From a checkpoint of a small transformer trained on Wikipedia.
Size: 15 layers, width 160, 10 heads of 32, vocabulary 3179.
Architecture: learned positions, biases.
Each number is 500 + 40 x the weight over its row's rms, rounded and kept within 0 to 999. Layers, rows and columns count from 0. Numbers have three digits each. The size before them is the row's rms in percent of the matrix's.

# down: layer 8 MLP down (transposed), 1280x160, rms 0.088, rows 327-408, columns 80-159
# up: layer 8 MLP up, 1280x160, rms 0.0918, rows 328-408, columns 80-159
down327 106:585554508558528478524470470568437469487475437427558530579538496529537473537495467594525459433542499447478549453527465530471511489444434463556467511473532548476547457416501453491527429510567522489572518469545539458495512513452498429510474500
up328 096:551497469444488495543477510554461455498526510459479481474457465500611435464427471472572540514542533498483498467460492536471491530448433581553519444569455492509506468468492606509547491532506505475576441548528463556504499472471477473529548442
down328 092:507456494557531481509511493477497542522457455496569464498483440505548520490516469481428474541466574484538536597481412482501453505485522488539497589449497456469476533477481446487472525502559505527487518481417527451485471521429519529559456544
up329 108:435501478496444507470500522494498538508486565545496529443584532495524528517519475493467578500526520536484540426469520465517435464599500511487455419532511461506591557506452539519555491567509461516511514496427548524543483512490506471488491473
down329 106:405542445584618456499485516453540468577487404537462507552581494477483551502471481493464489479488437537553545461463487494477484478512575477447457539530520494477498441509478503511470495509531519508549434476532516452548472494462469449449530507
up330 095:454446561469462500513500524543528526481506563494469487463539496555582554519468476576515521475482554541556522492499557483571492484460480481461459526463453548487471510464526533419559473508472474517498435452489554459376468461466494468476479449
down330 085:517488494541508492525523504521568519546483550460459537519419511498417476541491440494560508472484416498457388500594518475478473510569545466481519474471464456502509411464527555496458504568583471530527515493432497558503474526569500563532559521
up331 071:505516361545419492404553516467465469518499501518467525541459582522517498477451540467480476535497423473594523511441487638435544502456485423495461453422525511501455541570498470507516513500503564475486493544543494460437465479464490488523498494
down331 070:472512571491537459552508474556512482494494465489517523466505474452443456511518553514538521519483588494511524570555516472540540468473536503515434456535467481429561495510509478442486556524589326463516530489489514503441519583574490568518465479
up332 090:443442564477383526524473517502576495493516511455430459470531450579498538565541524430529593528463475551433541589509508442506458492506581590514499545528472431462489509524495560533501460474474461512518486426460527492517523485464537536521494576
down332 078:517462566511590494571489542449449493516460536446470478484466496500490518568557509500531508507546467457517513476508489538510544525559556471494551520500508538565479492449489478494546469504462509449518507441494507484500450487468452488520499476
up333 100:449448526478459493503496517511486520487492540532583481448525494516486438517551469485473563422469576515505440479498481495414547487526410502494523470433459640494477550488496518498501481506507504486555461510502477483463458537515542430475536540
down333 100:450551475509423463467533426476463505445493493485524477437521538470428507455575552476453435536555541463475500591525553542517462462496500486518508504536443450513513504505508565491515440525553497451502503539468487475493534546528538475610515490
up334 100:491464514448510539497469429543452524499509415571551519484467525551500521493511494472438460549415404466488526524464449489458475551450549549528627449561447524478476536578546417465588509479482492454490457503470562527531524472501580477499561467
down334 102:571430525505464461541528502531478466487518449466543488545517491504537501466473501552518446424498593556483491505464411491462550535547528468455460506535474447495571455565475432480468469470471485505506507581529439528501428483486451468557466524
up335 100:517469523403509476494504481452521523467528511462446521534506482464545532549533503519462490514577533528519571474452470428464545460394500524452548480566486645499452555452513505416451484527488466465490522513545600540571518490488459445514531541
down335 099:448522493457423511499502537519475517464494511370500566524531453605526449530512534566568563479521495515456459487510536506501536526541514482473504501510416524546470437402568455527473491529594557441506429438528471461484539494519486484540464479
up336 086:464488490534434518602498528535522459481554431450488357474486530576539541491501552472579502416516518522574541504483522537550502554485488487524517446515483520488421518517511459440448521485472493537491605511527523462524500515509469491484520488
down336 083:466522494506499482452475491584538566535413568443493466504533478496501484583494533479547460511553472509482478490447480540522478510507431453548474525541512439532531523452442489554556563486533431501522558506510467517498464494616557554469501447
up337 087:497570577474470474516484520471453538465492498460413504579482579467533510548567529483509416494572447513475486517476520463474512457502521519512516476481531482466519516474483369577503492477457494505440438461503481524543454458470468518489491520
down337 092:511446500495551532442477508478511533494483534510522484471536525484476512532522422545405509456459549509565554446541460518464470505532482485492510512469491525511451489507534600414546523505443493446528578502499509541550509414525561498472509463
up338 089:536469505517477499508496516501442494525553490530544439490482535511465437551546441469467464441483493550517523504494496452539516508502542563417498505551393484458585484569594511493481511521443465463560513552513567560480438498456551473502492540
down338 087:527489497504500507440544473468486519533476405490512509466518473496472562517470480436465515526466496545514470405531459515532554489463594471452442521480553458548447490509487528514543543522490540532562516454459534485512498504493465538478528523
up339 088:431505511482459546477480430428454519539513493486579487514526468527499527482480513440522567444465486485434480534511472519547429443580498521497439491531497519499467495534486552576483479544502515641460446446596509429416519458516469454516554494
down339 085:427485513551513592500544478441513541507462474440482533533482597402497463607543565500490506524474504395522506548463483511523496464501448483514536532546498577486503450512510448570478531540547540462542506483451582458506515492494475521494497554
up340 085:542483489519495555524528413456501553516556483458471495511494504539510557524567613530481502515555459503545471551516443495442545482601517539483493571480469443458463517503537499487434507481489559517488547465465536503525489470450454482504519526
down340 081:526473479546488527455458474532533429447497482544515548525511535407515453502461481525437506450531513480529548444477523516575537568548503458514488570523521515435440473474525496427445500515478473439499498458499458498551449560469462468516524557
up341 102:495485486466501545459499580521504493508483511500548507551455481494553527568417482435413503419549447505505506478469489496527422489466477533592543474532458511451496566562499563564521498484470527556478481527540475533538496453479500437461486461
down341 104:471572510513472372449511402449543504513460468534470504561516524445491489478485518445479485461414507477544453503521479514520523500554475496488479473474483505458591540524487511503539531560518446478532548425561477509526531543520521484504554513
up342 091:534439532469503438545468557525538478517463513489497543437489499411555518485508506460517423534531513512552505513523457416522512460508446471533465482506506490447522490496470445558476503435491486488461570457456480535434470508491467557559612494
down342 087:510575500475523555423462542529478467530528527518462486510515457517482486440485495543527487467477428454566515593507510529482458482453505479505507489481490496486503474441475554521530575539550531491458514490506560528510545473540447503451493428
up343 110:466488560468496531552483513448466592518472482500518488504524475484450522520503459509551491383525484506495420480441505516529501475467406510490482531486444518514521557511578510442550448495433508520493486522496512575514452434467490484520549493
down343 111:521488408475479535488517561433412553527519575579473550432502457454480497494530548507549475594520510513415429566523501512487515494592466482478468512500595488481494495507446453508426453544509506533467503514535459501508506453439461474483510429
up344 086:550542500492503535521561515567527516467505508445482541495451454491477484431521509451505535407559592506584471486351530500559527499447538513477487515429516486434516567497497493501482466488511484428512519452462562588490501462460522445563536538
down344 084:490475458473492490516452491521475513496474492517518447485529485487478527513493490515476470584520491581492482412592483430487472568513419504539498523527553477509511463536452528432516448555474498502519443498581433555523541581444525509420495515
up345 094:485464563504454506504509480490504521511479460538469449465544582593485456445594549479468565472486473475568473545502501442492521531585548524532572483510489486468516559516507447505461504424509495506449508445456443495441460501492535576499555565
down345 088:548589468525571475520464497502538524538534496487515459540485483534533547477499502496559501462394533471488446427488381567377450466456515535474516523527523546521539403506540565539441458519493526526502508486475539482487511470489491475361491532
up346 087:622504500469439512502490510550581577495539611502409553552473424452504478467465525480496487449509480453524544531417502474461445488488450504571513466469549471492564492536511463495445472457503564486494504507493482581558450515463472514481449468
down346 082:475472519522519435514570526460530544484488513528454462436502560514476571560468496454484457531512523511556520446626552557490512492477528460495498572495518485556464478406488468510547548494542568466507556474448514465428462561471442522496505567
up347 098:569513507440473434506477486502490482467516530499489350517569497503391476473550528540400506504461501507523569518507488481479533478487520516453523544513488533481523536553492519518516473505508528546405410475464485494513452531440517499473430476
down347 099:501578411524479497420534520560473554446489487478544415521526549456487492495477484511458580490434585516534551446485508527539476473538490464435437493514470517539552545461542531448524537544510459509497532487416413483489416532542450494490450490
up348 119:431508588541458449501479471517509585421527617552493465492565548547502455564488552513448487522540544541504488532444434430496499497544507437492491430444462434453541545495530493501491484516416501536503394485495480453460493490454488485548536483
down348 132:478514570475519487466532527440507518466506448575453481504462408525529490487584481459478404516495549486515467458556470454550450440505522486477491483491487551437533430559553510556485501512477517484480472417491498464494593508476441495542469491
up349 090:557474494532512489483518426448485468530519465498531475534511548514488520503424558589456537449569525454485550559530411458485516521570567486441542534478478438456428471545450527391516471496538534516484484471570569496528507432492408464520508504
down349 084:519403465486526562437512454485561542516430528461460490479545497524550533531533482521475497490531482559503454593488492473502545535460529442528562554527462505406509527532463408493532532499443446520498540560501526565504497594476496512530512429
up350 110:414550486480578538527473475470468498490488478519512552516481478465502523409540473457494456543482573559550432527470498486522485520509439562546588471490523476470469516515553541511517462515486556547482465493527519544533466471456488459469512565
down350 115:574485478452540603479493536464485536504503468422542502478452528466523485473438494440594513523538464539497503461493541473532521542407465510469513434459556552528516457430518641531420480506465540516462550492502485559548520420531490449481458464
up351 107:546587462525537470482476489478490537514539526468479491503451459483496572524492522599490526438556495518512532494512480483509428503523501527517529551476490520418552526535517485528499504415474525423528502503518424544557377438503488432537558509
down351 101:451524501504529451508503442488449519435490546464458505488529534536603482492490465599508493514476469460476542481526517530456480469548506444481513519419485441455483487438518490543416570497523519493579538579511493563507489439522453497456509498
up352 105:426492467468486508547445508468474584449493508478537508535490529505440492500450507575505473470470549505491481513506513486435438434499478546448529514509514501506490534528512539514442456503491508513472386552460550448555419493465536561542492448
down352 096:564449558502524529506489526486545488554483556482512475444527506500465529478526526452524491544385521517436461447488561530527522518485488480492559501424570554472550421469497467500484527522519514497526581509525514527569464464508570483431431481
up353 101:487447473497547543529516516502485455496521543456516535507480450552543479539485467475530439434484450521497473522487502510558452504513471566409418551517488510462547519511537546449456505497496505506505459491500622559567467526525423466503570506
down353 101:482525484468439497470508452466513553458483518526478483572472513488518544488497412439504476536517452494484496563511493537478548540502511518439528483511552499469527496537494499503526491502504518427403501553448534395568545523542461461528479482
up354 110:479502516510425512497491464451514529455494469543493473477527550603477493547578486521456503524537531482490493526513451446545468521504553491530577440492474524530552547541533504529524488516479479549487539485448562591528446483550599509499511574
down354 113:468458529479408515519462496386562514445469478605435519409475483505525505490463489478445426470571446462561558459482449493504537511534476495511491540485437537456516465508534509553514505519439494542541531462449528543482497456467496440482524504
up355 097:476497523492455470577434474483493534494477477523483528496521413495416480494483514482479454561479548546528466496517494455523496491520412442495545494516484569481510514477547556485501475444490510533508580501531489540532476483556558433482488535
down355 094:436459486485494515522524519443487466544449558473448475527549517423576544478520469514480458548432555560550484459454518457493524408484552478531447517490480545504507553531553497527420544561476547481472535449535459458542543458486480475403442546
up356 084:507479537447477516477498453489468484519542535496467501475474436455520510499544459527523479507447595518538537523457473490592488490447473540425522493542500501515553534501550550488498479479489495488460460438553543528466514431486460425523516560
down356 080:481472502553478485508438553557567512422458415514527531551527487490523430518484496501522515476487494582527530459505424426476560487479463491484475552493567551557553534553494544504482474444545468553507554517436491484513501457541505452500559568
up357 088:523457478478505425485505460583505506454560563520427497484482504449477489571523521520517453524522534503573467455551508494511525494462497557469454552508531594536519566475484445530545496486488547406469523446550486569494461504413482470559490519
down357 080:466553540521451533526517557482450428536519523532537493561446503407531529579491547490483529527448532471544496521478522525380467509507537500574491515474473465464513400571520475466502550565543514481517479485484471469477464491546453512475469510
up358 098:436518497436504504499531511520443506510517499511462497446477496560569535550532504432531543421452498493570430517513542474598508465543464469536510490497469528389537519559550441467535506485465509436510522474454472480529436507517513529547557462
down358 103:521375515556548450511486558497544457414613459534531566477490523534494492527492541510504537536516493511464479473470444500465510515484470483447503544484441484482462430495401516540460471496434487473530527516539557586482488496470544417503497538
up359 097:489525475476535482511478537467498463483526457438474476492476546541496528559541590400507502474482490463538481584436529474443446508505466508508477488466492449480444515513475479458516516498471484573505590580471542550515572503526541530519521558
down359 099:505513444550488529474475503559432536404498489462529520567422524495524474445561533496494559494459516451476511562499523474477563525476443576427525477497587476538448484435557515426493500439446477564481552584465538441562487505526582468500511523
up360 100:554407545562465515520566519499501571488540599585460524452529511504536480541474447527465545467561433580497514510500538491548532436391436474512414534423509512516483481515497462501478450461466513531483445468576536510504480501499489482489514474
down360 098:596517456492462540485463487554516411579553544552498449510525542516491539456538477450557606492484512479469544518488565428495504520492530516382426483468584471550501456438485493451476515550523538584539414515510515515546511488531486517493476476
up361 105:507561539456488406463423528551461566478489532554403563544565483426484464479515540433476532495497525578537545506479453509478504523398516556563519563407535568480447506434435513438487489492496475493471467543564508514476479509519472491510473427
down361 107:553497490496491457537421514487533535476408474516539528498532503539497437468485513457496528449548576477505512550462518482546533443502486469490528459442447500596486458449545492471529525464549472499504519568479457523501524538527525464555533484
up362 106:496508503507425472528466436547444508479502455533521474542505540540530519466495500414519491432485532534556439483494459496488543524485576490479503536504467536490513475531524514504505468441462519476504523489437431447439473504456442526593555487
down362 117:544465550576448471528516568514440558497483508499555512438488478527507587478489505486475454498488502480503525425524534464533524504555483508532556496451537533522492505494418519543520456541468442468443497562500444507531511493604534519516576498
up363 103:556461540459573494491526598481456448520499513524513473481398490490489521513472520534511416518526453495470585502521494539557522552453521542527423456390461481465433457483516484523411468511496509553498435490536524536511485503523469497451496524
down363 102:506512509586537417557492473465561501577522484500459447532506563512441555460456473421484445482464502498580472462521471569498473477510471505496572545509530492483570589546554527553406506450459522474498530506474498473492463480512490537495501527
up364 092:500518482537587502547513542495509517561550513435409502497503483477529495436507492475529400469589458446487533514445504521480504475394459564511517487467484559414440519508516432471555519526494487542528476547513493514519483473510444480461501477
down364 088:520593539528554464565501474529459477505427489539571478557451495539529541501512451506561457530477571493503411440537539518517479485482511479521518462499525447530500462526509538496463513472474496471522467524527433508512508461474415473516522546
up365 113:504486533488554546507466553430506520468480479516512478500494541440504586517542424480517612535467491516461500498461480562419454485548464479465520520496510488468514477522476529439519468452439474492493457445520509499449486496524546459462509463
down365 113:483548496469545473445515523544451466497465484504511517458521520490508436532490573418506494490536501481510490593428531489552516453518508620515543570460433516491494491532514468496471523471475484505472492541528449567508623518460470528503472471
up366 106:492475508600452511533477541489567450497529580494457502462489457505492546488510486457500471537543489511503498530466475493489451480518421426440427504495482458511447521523485468511421469519493529589472485447538555507503450530439639439488464520
down366 106:477461441490473386517518514443494510601538518515545565482385566477541484503446499464504475537484495487551517458508459526508501522533473489543535473508461580535520479488499520488493542513539535489537515423521525517520428510494577513468527576
up367 092:580548489549456536486452450538466588481535515584472550541514595493462471509442514454506482533412544542527607481498504508529515489451524515461532445465481572482477501489466495532455473495450544490475471554470487567477474542489470556503515552
down367 089:520517471499476465548478539471479472515467549553461473522495533475455474472483490471531587442523490576484455542543489583487502485459489466535483462565602511515500519492501541388498501467548388431458486540519418468486544441437489498500437475
up368 101:516447465520538502484531534521547515497537580527471513464562507530554507533556514534454542403487468564520438488492480508593488430519406523537514487509517503401494541539516450491589499465464507427534519401519477480491415501446443526540494447
down368 106:455495474568505467491457503490495466437502466440540526556472549490537543483511512482521437470570468478457492505481514510456471544546537521536505532480483468486428482485440403470514500491431531449467502480499539529532506528520511503513483503
up369 083:467440474505473482496496521485494459495519536494510519467545487530466553498434505576556456484584478505479481461598562501509519509512499522512474410523420468504495461471542506465509501551492518401514469534481477430488540529508460515603496499
down369 089:521468505515471512532501513511541517496483453530532518520549515443505456489510526406416478511432499483520519575566457497485480513515580432500493502533504472526436543574513518457463396450471521540531556430525493521554544545513482496460526532
up370 091:471470513520526438536509513452530476401524472491460518424485475430450505468515525501512411462458482546504551488478540476540494542560503535515523474493492473540449485555546507583459457469556516539462513565340490562515468506484491562545437522
down370 091:513527453531449485458453496482479554552427447544532447484515518485453489411486488460605448481463480520543478484517554535476484516493484538528510526556461539521521502464520487534530391462499513469526486517534539545462523469547490496434551497
up371 098:494462512485442465557539507536516489471489449463529479482546534504499514521489593506463489494551465516486508543482460483515534472534540474459488486467425488460454552441406542446480500581499492521479479531467500392519537490477480459602524547
down371 103:432468557480552476430451494545512591467507491570506527457523480476511453493446422479561504448457553509498480474478490502515471509451464481483548545483444479544519463480537414568511501495553481507477451540533574539463501570488527534427540547
up372 100:498456502506546455467492479500548464440485545560478539473507483508524512455413461483486440493533479491522496501473500503463463523443438517545560488493431507535475502419468456496483474443480532488519436546520541514579496525435483478449552485
down372 102:489459525483506500494416507443531506532574448536452548561544433513444447536496495534513583486584497542406430512492492508471495452472533504523455432514596552505489469569487508503478567437451544496492516519465530496460526553470534508477457522
up373 098:460509570504542521539470465537459526504479461471455487466549560488485554479529556615513496502502504524494573547474444428515570521530421531470507496491477440480455521493449455469524488475512478485469435515471528467482396502446558498549499455
down373 094:522608448531522452496545522462553499478513561505481488469447485538538542487509489545499463516511468517454494479467420499427445484449446508490525436447488530490518438477541467562486512522507483545460543562522540520521508492539485497476475540
up374 095:514547471495522534510538526504451599423512518494457467434487561483573492541556471500475491496568540494500534488479539490402480453456522515526582413448475468503492528469452497536555487519433517450539456487511488595509506468536527462492564523
down374 088:536522506570512424512460489459557423527519500504496507518544445525479470494548502464458511511512528501496457509505461474601428487557492488474433527498484509499491449525530528531540517520547452530490540524588549478450569538493540532594511563
up375 098:467446523463463511495495562505525489496518525531506422485472539484442545486475520447469549612549490498513540492553494481525450528485521545528534571560445463484498496554516474439560516483527478590448507504526515546546478458388512490453417526
down375 096:517492527487569563492485493498487458501515499492461464479456464497413507449505566461488466446498520523552536492377444511504523484526489434535499481511457502522503493473553491497520481493520496476463486512432503480494492452583521518530521539
up376 112:500422494568461518596466519573479442485525540593539501423454494515498533507460461608531521544495459548454500469528554471510484542506483474383466524534458505516530516523447533519454487480477516492472441470460605489457462450431511472540561437
down376 112:454520518491544521504592523490477503521480505531401518509486469559459531477486506541521469535503574491481531568489469435464408448457456514569495471529502489515506585523552454559527523453449447483441448444510518456513522467381483491471487486
up377 086:490444466536516568488496431438523476520489460469487537498535481555502533509546553441539491543527490475490528533430433509485442526519516509472453520568501499489537505538522527526514473468462489489511497565507531558536483464490503422555488498
down377 081:466494420515427511539502561474551531555508551505447535560519523467490499507506551540408558486460572508463523516500513492466588481474556523489462509508499493523408444523533494435509503487463487494462453491490448462538511510499553534490536473
up378 113:503510480475500532502500526452484525524500539526471508504496468500529529441512518480453553448456435560462435459393520481453488507579438568578518531501435472501425529571465457512529484539503527502447521527476444529554479446474460504486469507
down378 112:502552545502461465462492491537569552563445462527519536516555508477459551481512479498497540519493503490571508519548497495506476394529504486444494461474480477422455498455587540453486461580496494538443498484445445553450483439517481497462465449
up379 117:517495483499505451537534461501484555517481488490441451446544474542510465418509502486439459429486528512554591527504541467499441545544509446516537433514533534521502479483482529476500472488500513475443396465509533487492439531479591554539495533
down379 131:501503588516484455515524481555474472518483514505492520503477520424480422501523476464496527504567472425483484520476502472507517454499486457541516568458467496468461493462558482553461405496489525531461480533580545498514630483534529512543469448
up380 084:544523444544543458499468569503464522443580515527427517486418465538476442501509546580478396581519482513487479455492515481439419463564508559547546481538474444513514562539494520512486514517520529439530525527512480532507510474498425514485522512
down380 084:496513517463448508469492492505467419543433485498448509533531508509515525456511482573523483480529485447536483465547464500524492502441488517451483546505463523487496433482561451492493581519549501489588458542534491520499514499447546451556438503
up381 101:533445505461538484555500498478444471522538588461459435538513480520525556481423552556471443504480493494425554521531494502510534586505499541563492555425478480509458493485411540482490494444518499567471446476540482433475515489482449513545487584
down381 096:466508473544457530521510556508458531387479497495448470549537520572513498457465547486451447485456535494536546487503482482548500448474504512433509447474529476520483464476536512579516537554559483412516462504533522537537488512442513472476540534
up382 111:532511547476445471486463524472498525505481488527470470483451519495520486570483498533433564445407472540488468507529528427413464531618544524521477518543459473508524508524501497479481484436441507504472546540485490496448458481523667455534516539
down382 107:434457508485520460532493494464483474542482471490425506467530533492496517459439491518490519474505445431497507513501552516491456563527445425520488510499487466447493501475480502457552477504478434540545500460590412485546550585469562476579471485
up383 101:508488514476413460518475509521538533484482522470459434468515449467459564514463512513533512497542538548550501486537513445426397450521441421421508483499529460506499485424483563453408502548497540487497542498493521459512511519509529475475475482
down383 097:563533503574494482459570516457500473446529535475553486470488497500445547562473493462508513481402479517517414460533486504430496517537513397489504493525491559496539551447491518415459577526548505447505488505504529631498513512435482460471497535
up384 113:475503549536526480495450518435482483494538514573418516457524514469429521515596478507460502463493474504471470499453452555484544512549439477521461408584507475490464543539538526565540470438508519500497592502420475579597483483474511483504549480
down384 114:579490546414437467490510626506506499533528509538495531527471592527570503372448577478495436579486503445466481415510480529500495468518445501509523571484470520422470503469473444439428523556488533487509513485472482424449466466512451518486537454
up385 090:406516565475442470543505534491467533446491498573437587513590542476508485503416435464469507527522557590458494482509512513537503506466490481532555496442441462550519473493483495545541488530476494546505397550510517513417483489436524486488466468
down385 086:546498418496554529513423509463466496595478513460551504510483462543522528557534550515578535476449533432492455450467506535423567518499505497553401405512558509524578516507514552526514532479534479510487552515483471478500526548546559520460455514
up386 112:489485505473458505443521573496518485498506465521515462423493563466521419467465516486441522467490496549501522488510509485574520559522453497409492548513468499451523538554514497538566472423491494516515533434470516486450449534499507521489518561
down386 104:474441549570508489492465470431476538545521485499465487466417490463463567402525531538547470553478507533501494548483544523427437498537529464495492432515560523492481579501520531481410505541440497469518472509444500479490502507518505499515524534
up387 099:552527565498498469514448402448484463463500509466543455549562486557533501442406466456582482481430529580488574522488499550556499473486482519425518525470518592481435471497557527475532466399437516486517492508620489528477508506495500441461517494
down387 093:444577483521479513506485518512524525541489408446477471509530449411509486473470508443459552465537485465530449572479491523494554510544583466501448475512476507491496572503558492542495561548533534521517474492492507501517471517465498510386468471
up388 112:561477485551561516578480487570471541523518562493477537470524409466532487498400524528420429428443529546461526487478510552599507490488420455490452533436450491532493537453526542480528444460517558551503495557500500515494481538444458495505452477
down388 112:496503483446543474476472545447547496421474506444511482476485455501525563549523483532553541491572556503454508499471456500477470564459491496453423439549522544537555546485499483412531506504414487481465499487510510567558497505527454526457506541
up389 103:417504485494465508454492552527436506503534501525536500500463499484522530462462517425470533524525540534543517547536478460549468564547523562487590499482469526472552507566488549533488492489484471576424464476515629517404479436444496490484577482
down389 099:544509474531482523477541532484549499514522495529543539501506653431482449487482497524518515534450395525490511490536539472481441524573426495482484496496485408586528502507516436463444528491572510454548607542560465504498467531515496497524400511
up390 127:495423550568473464540504503499469538469513481470501527542449548511501518473454507532532454425525448478532513554446501483464479451466507481464562490518468503486419535566475465460492491480459515530498487470410588433472448531503578517441587501
down390 142:523544503512540521533422492510549535477470472557486528549516490540471443533471492517513556487553542510428535608459417492497580440400510516452502500542520515476518465448519507451532510390493435506485514502439541525573595518552534439497514514
up391 093:510527464458575478556492530462553451455515482534460465455503497534498472470454488481549470587513482496527550470411505457467472561528522500492522494471476492507458476486493501462523496459467508501482524508446502605597516468476536458493501613
down391 095:508524501472522491450463501486505501537538552497487514542436462468554474463443531502546429468557488554483566507475456422454575469496588585471490553513562488540487485454428501537504571485559433516601488512490503532469539471498490502493449468
up392 106:457455492556471495481493508514444536499523460535505532482535466532485466480472436447512460473541507528533410504517482539465484506522476546472494545467485434470572542518521521499528450461455499511459462457449511512486503490419554520562582510
down392 126:467520475422501513512413540555507539504474479440469468531475403530496500544482514466501511492514480416446489443501448566511520556510518506544504513511500500553489592542546517506515537516484473519480553509530512450482497479525482581497496488
up393 100:439532547451448468501481521483522480499523424527483390501551506541514509520519513444477554539516540451556467540472472574521504562567479498512463478536503511472524491522542527466620485386458506577430502473478497484491446533506535507459450504
down393 098:495522463484521557438509379515519477544470518505582522478562534439495500535538428540556471474513538473441502503570447520445433537476609584509541436527508478455526516478469460462479543500519502438476446520482544544533541447515496531498540493
up394 110:591474520501551482540480478532463434518520549487465506491473459496541546533512498558522587516569566462473575486636466445528496538462501537437543460508510509509447485482502481472518501512495498532460498506525541557490477464493540445532467520
down394 106:494514554415538526468503537525425571510463503577510466415509538462502546572486507475569504494507451450543585541532486516451504575514462410451524564505501451532515523534466510483462529504488522471513537521488438461449571546506478463448503480
up395 105:469528578527515472477464494480474451437502472493514448478530555553432492516520502556490534498508491553537411539482476455533512574575533580544535561464539525464432492559483474489539487478506505512478487495531424519430466477468510490530531519
down395 100:570521520484502541554481502449471429535578563485482494517427486454501503529485464525581521514490529418502441424498436450460465506506493495517442522523506442535567481441536427493466532475486456504473516569526497539548554444495545528444492528
up396 117:605464494508478503480477507493490434513504455487515469534469444497503548563504486425493589497563501489472575527446464524442452519432485532530476524391427556486509506521520513516433469521494494617443490479516474550515440448537486471446504535
down396 114:485450482515439539464476496523464488545479518516412500493455522534535475491420540532488494555514470524514473451480536421571519451562544499455463481480555546527503519554416495541488547498565488479530516464477476487425484509500478531524446453
up397 105:514508529447516506512489486537508480480464511467496469520485498424479610398543536506475535523498485456474495488546548502572478482453509591530579505532471549507497518514514410532495475531545485478451538526470472459530496515510522560546545459
down397 107:500496552504562483489537480525477461531535481489535448500501560446590570495485509450495526510536467457538515505498544494514488461418500470464476536494460508502529496549449455559507444563438475483504490458508544532528497511537523418523527472
up398 082:401489457508466487417490492446541512489461495557421613488462562506528509511526495496544498468498464477507500469528504501516567592485475470504528515497544519501452509576449493566562468488488500459488520467423478532531391497464491506532496536
down398 081:548553478529445572494524405512570535397512420457552478510468472492541539439539578486540502540462549412487461513517500443522540496498527521436479514487535372573503478503447476460533560550525479533507496547530467573576564544520581461520464476
up399 100:521439481455497516506478499501495510484504496580485450554505497520497493507548419427469493484494517503482551490488545523517464535493523519530461480489498523480546523553553468533493510488546491569487467456442534552493427548493447504430432547
down399 097:531500540444474482514512499506439553440428614511574441568547555516501494439472539532584493509487508508510535511522575517468513451495502435475515462501588456530501415537519507531437480464514478488478460497547505483492496554513526525500501540
up400 093:453502473474502537485468510485501528495539566397509588515506532524509542576482524563458567453472457472511505485494583492452487555523493539568464488503483490503480489506457448574463513438569523503509535454481529465505448426472475588485573561
down400 088:525512537599524477538476386459500528534487497477463477444543461498492461516516483464529456417522586606489493551436474486557535492502488553463573510536499523503492575523508504462557522481516459537526527505417449454499484475481496542534508517
up401 099:457456506536440470496501493490478495532502522551484400506488542516508555527524480453448455482557486479502467488467477479437457466588531419473553468511532574492560617517479463543498503474463492515428540448467524425468493483482583476492486518
down401 095:517527537568515494510532494508502524402509521526528504558527459548539503584521514477578468559500550499451452487512496505515464486454559516467469527507481408464408447516530545484497490449473517571415510472439508509502470439547473492522483477
up402 108:506552531481514524573474533494461509527515442500432520496485563523509472497425549503515484413550476579541520511516457440430470480559490481431527454533570474477482523485528595456537508471474517492484553506556582443454518511520484487540540462
down402 104:538573552529514485516486539504468454467509474546530518469461517491545472503534474521410439497485469532519531489502534540474485465493484519506444493469557576443537503490492463454425556559508485518488475493509567500478500516537433472496477525
up403 108:574447547472457545480473568461489520475530528468522505513511472444496508448479564503465449504506388537494514494396509468520490475561498532498511545539436502473503497564452497537431484522539514546484453512509526535509429511439475501495487497
down403 113:464526486607548503473521559517543461409518497480555481512458490465531572452435532480504510487456472465530469475521466558454542500436506492498458483471532447515509520575474530435539506527517452556530562521441421465499491600535441444473502509
up404 111:436534421463443530460463481517483600440477468526495501497464547515499590459538435435461581459411562539521468529503485495519394509522487561550587413456513457471516508515549518514565476477504497549537532492488470574526490507485513513472486492
down404 111:469503486497470544466481525505448526484545532463468497472460500563527482507455529451503439542512557514494421500509485510539517528463485518602558509527487458504464403428464487435477579545542531460554486591499549490564515500534513537551478530
up405 091:428436524512510459552501548516490519440514486460495502448512549517448557517490535518450457578567468544494511560527511447499498522515507489465561494526472504449501503539432496483503506465508488486496407452519579475524512483469497476477532505
down405 100:482548523542512508506500513431492461506563581558464527524399463496567454465531531459508558501528486498482472499509511545538497512455466472514471473422490455575486476497523477571485487492540487508516532495570544573536483458508482530470509438
up406 092:524474507519480487476446515494481470496502461481505569453481520540519474586556522528505471479488510502517438474502475520463508541572485511490506469552455564522453525502499572540440521509470545467549529564469544560530548525522558529455524555
down406 089:570559476504524484511545481451506520453463464572465592550514501498516442488528534461511514504476651520602504493477456432468566428506458494499513457536538521445480548509539485496472453467539529494491571498471520510492448431490470522500411471
up407 101:458508582501547415508486489484463488570486516529449477457520487527510521540458477514539486496565536512521529566458523477458532464526382452480490515462519525468521528491514533482595477467471496556475452449534538456454429453443526480554457455
down407 095:485442493499546510473539470427488474478508534521488480452442563552514446517494488483493494498465556478512552496524570536508558476482494490555521482504552566492466506463474514461486537495505470529485512442479555518564488396607503522508487439
up408 095:559453466491498508474542551476507523474532550485395562514549530473550488420427546464469465538578437482531562467374548505540496554448462491575498539524479488489484511560460381469575491500487512440504453460525488497518496490454450522560497486
down408 089:486540518497497448522468482551546500559478463554600552506559478502470482499497517538475531446470492491491478525596572533451487417484487643435522436440495466482453504500519549418522462556494559511508527477488542487518545484544453523459483484